Weights of a small transformer language model: 10 layers, 28.1M parameters.
Each number is 128 + 32 x the weight over its row's rms, rounded and kept within 0 to 255. Layers, rows and columns count from 0. The size above them is the row's rms in percent of the matrix's.

# layer 6 MLP up, 1216x448, rms 0.0313, rows 594-601, columns 168-223
size [102  98 101 105  96  98  98  99]
[[120 121 155 126 136  83 156 137 160 149 194 154 120 147 140 160 130 143 145 100 211 134  88 162 107  92  92 127 135  21 119 141 135 160 117 139 166 154 198 165 162 137 109 144 166 115 126 124 115  76 126 131 209 119  88 144]
 [126 147 113 154 154 106 129 103 170  92  82 143 126  93 115  88  80 137 174 158 189 101 122 115 114 128 168 117 150 142 107 117 100  89 113 153 117  77 141 109 165 160 128 146 100 192  82 110  58  82 128 151 143  99 171 186]
 [162 131  94 103 144  77 170 115 159  98 140 154 130 171  94 185 163 122 141  98 140 128 112 173 165 113 149 118 146  69 163 140 192 129  96 162 125 120 125 150 201 133 123 154 115 111 147 110 196 152  95 153 120 176 153  91]
 [132 124 107 155 168 157  52 128 141 107 144 150 125 164  52 159  96 128  57 130 124 173 143 127  70 135 157 120 116  77  73 112 185 142 152 143 104 124 137 147 143 106 103 130  99 102  90 137 108 114 102  95 119 124 113 112]
 [ 78 125 110 162 148 121 137 108 160  70  89 124  81  92  93 184 123 113 159 152 152 130  73  94  98 133 115 119  99 127 168 165 103 165 157 121 105 149 149 173 115 126 156 163 109 114 141  94  83 123 117 129 147  77  84 144]
 [119  72  85 153 103 109 173 164 153 114 174 163 137 152 108  95 139 201 205 143 145 129  78 136 114 106 108 108 109  99 161 111 149 122 145 149  93 162 173 140 148 138 181 133  84 141 171 138 141 144 147 173 149 120 111 153]
 [146 173 136 141 179 179 137 108 175 170 161 120 165 117 161 169 130 103 163  77 135 152 176  79 203 150  84 134 150  64 111 135 168 139 128 121 139 122 106 137  71 138  89 157 158  93 152 135 167 133 114 126 127 145  80 112]
 [132 168  47  96  74 132  98 198 137 115 112 115 140 105 137 102 162 125 101 119 131 143 135 170  82 142 125 132 118 113 146 124 140 104 122 118 113 121 199 120 136 143 122 106 141 197 139 140 115 122 137 133 159 149 156 152]]
# layer 6 MLP down (transposed), 1216x448, rms 0.0291, rows 594-601, columns 168-223
size [104  95 105 103  99 100  98 100]
[[122 122 125  93 110 160 155 131 131  76 165 140 127 101  80 102 180 109  90 112 152 157 132 165 146 104 145  95 115 155  19 138 121 136 111  72 110 102 118 125 122 151  87 112 152 101 156  88  98  97 103  97 113 190 122 152]
 [168 141 135 118 125 131 125 164 187 147 127  72 113 146 124 142 141 140 114 125  97 124 119 126 156  98 134 171  93 117 111 164 149 161  92 135 209 164  81 130 177 124 155  96 172 103  84 100 171  29 126 109 182 137  61 159]
 [170  83 110 112 129 117 109 153  91 109 149 142 116 164 146 130 191 121 107 151  95 116 115 126 147 141 172  90  86  85 129  69 125  83 106 132 141 145  89 133  59 115 149 145  97 128 140  81 143 124 156 116 202 121 134 120]
 [124 136  95 153 126 138 102 115  92 101 122  96 202 187  78 167 148 142 129 123 150  90  85 133 117 152  95  90  84 140 138 108 149 114 162 123 109 119 128  98 157 120 154 103 163 162 120 124  84 106 151 132  91 141 131  98]
 [ 99  48  79 119 135 135 130 101 111 128 178 106 144 109 154 108  91 121 128 141 179 171  93 125  84 129 129 153  44 141 111 165 132  80 104 230 126 140  84 124 136 170 101 146 129 178  66 141 133 157  78 148  89  92 136 122]
 [146  81 124 160  97  81 175 204 144 112 144 126 119 172 143 140 172 183 121  84 108 160 158  94  94 115  98 157 128 170  79 132 111  64 159 159  96  68 137 147 139 137  97 146 122 175 118 132 168 116 122 121 108 142 136  48]
 [122 178 137 125 206 146 131 123 147  96 104 143 125  77 126 146 139 134 187 105 137 239 104  99 112 139 104 138 169  99 165  90 172 148 110 108 128 105 122 139 116 122  77 188 113 149 106 128 109  76 137 102 122  95 117 162]
 [ 84 159 119 133 122 111  88 124 104 149 173 132 176 125 139 125  94  74 105 138 183 117 121 175  78 177 122  77 155 148 109  91 106 133 149 114 156  97 117 103 105 172 154 113 148 145  83 148 135 130 124  99 142 138 167 137]]
# layer 6 MLP gate, 1216x448, rms 0.0329, rows 595-602, columns 168-223
size [ 95 100 108  97 106  98  99  98]
[[106 130 142 100 151 123 108 130 130  96 147 172 144 152 127  77 118  85 116 171 170  98 127 102 138 142 105 119 118 181 187 130  76  95 117  94 174  80  99 194  78 149 169 148 102 148 103 100 108 143 124 126 181 108 194 135]
 [ 58 128 191 128  96 127 123 141 106 146 134  78 111 102 138 152 122 133 136 152 160 127 140 184 159 142 148  92 117 156 109 143 145  89 138 116 110 130  85 124 112 143 158 166 122 125 148 103 117 102 113 150 139  77 133 110]
 [166 107 104 118 155 159 128  41  95 119 103 120 166 172 111 151 150 114  88 155  58 119 155 161 139  87  71 119  99 138 133 100 111  89  96 101 170 120 110 140 117 182 148 178 106  89 132 144  32 203  70 123 149 160 144 162]
 [158  86 100 132 114 172  97 172 126 154 168 144 121 108 164 174 146  75  97 136 172 166 120 139  98 126 138  36 109  99  72 115 166 109 129  91 130 159 156 142 129 125 102 211  79 161 117 154 108 129 172 157  91 120  91 101]
 [ 91 147 201 130  75 158  86  59 127  94 135 130 153 139 152  94 150 101  91 155 180 160 153 139 153 133  96  34  87 126 147 185 165  61 172 114  43 142 123 116 122 162  51 150 122 111 107 110 148 111 146 113 115 131 208 173]
 [ 96 148  95 160 155 155 127 169  94 168 129 120 105 118  64  70 147 147 111 165 146 179 177 107 171 106  80  93 158 108 133 138 128 169 177 126 136 138 130 116  81 149 160 196  98 160 164 171 129  89  96 149 129 116 176 179]
 [ 82 132  95 156 134 133 102  95 143 130  84 147 149 154 142  93 143 169 110 143 125 140 139 108 134 184  92 110 131 171 158 156 222 150 170 117 157 102 176 165 119 194 105 174  58 107 119 110 153 131 157 164 136 106 121  98]
 [110 137 147  96 118 121 107 117 152 133 131 124 122 114 140 162 126 203 127  98 103 162 117 112 124  97 136  90 168 143 118 107 144 137 125 137 136  77 108 121 119  58 119 141 210  35 142  97 173  83  75 167 157  98 108 113]]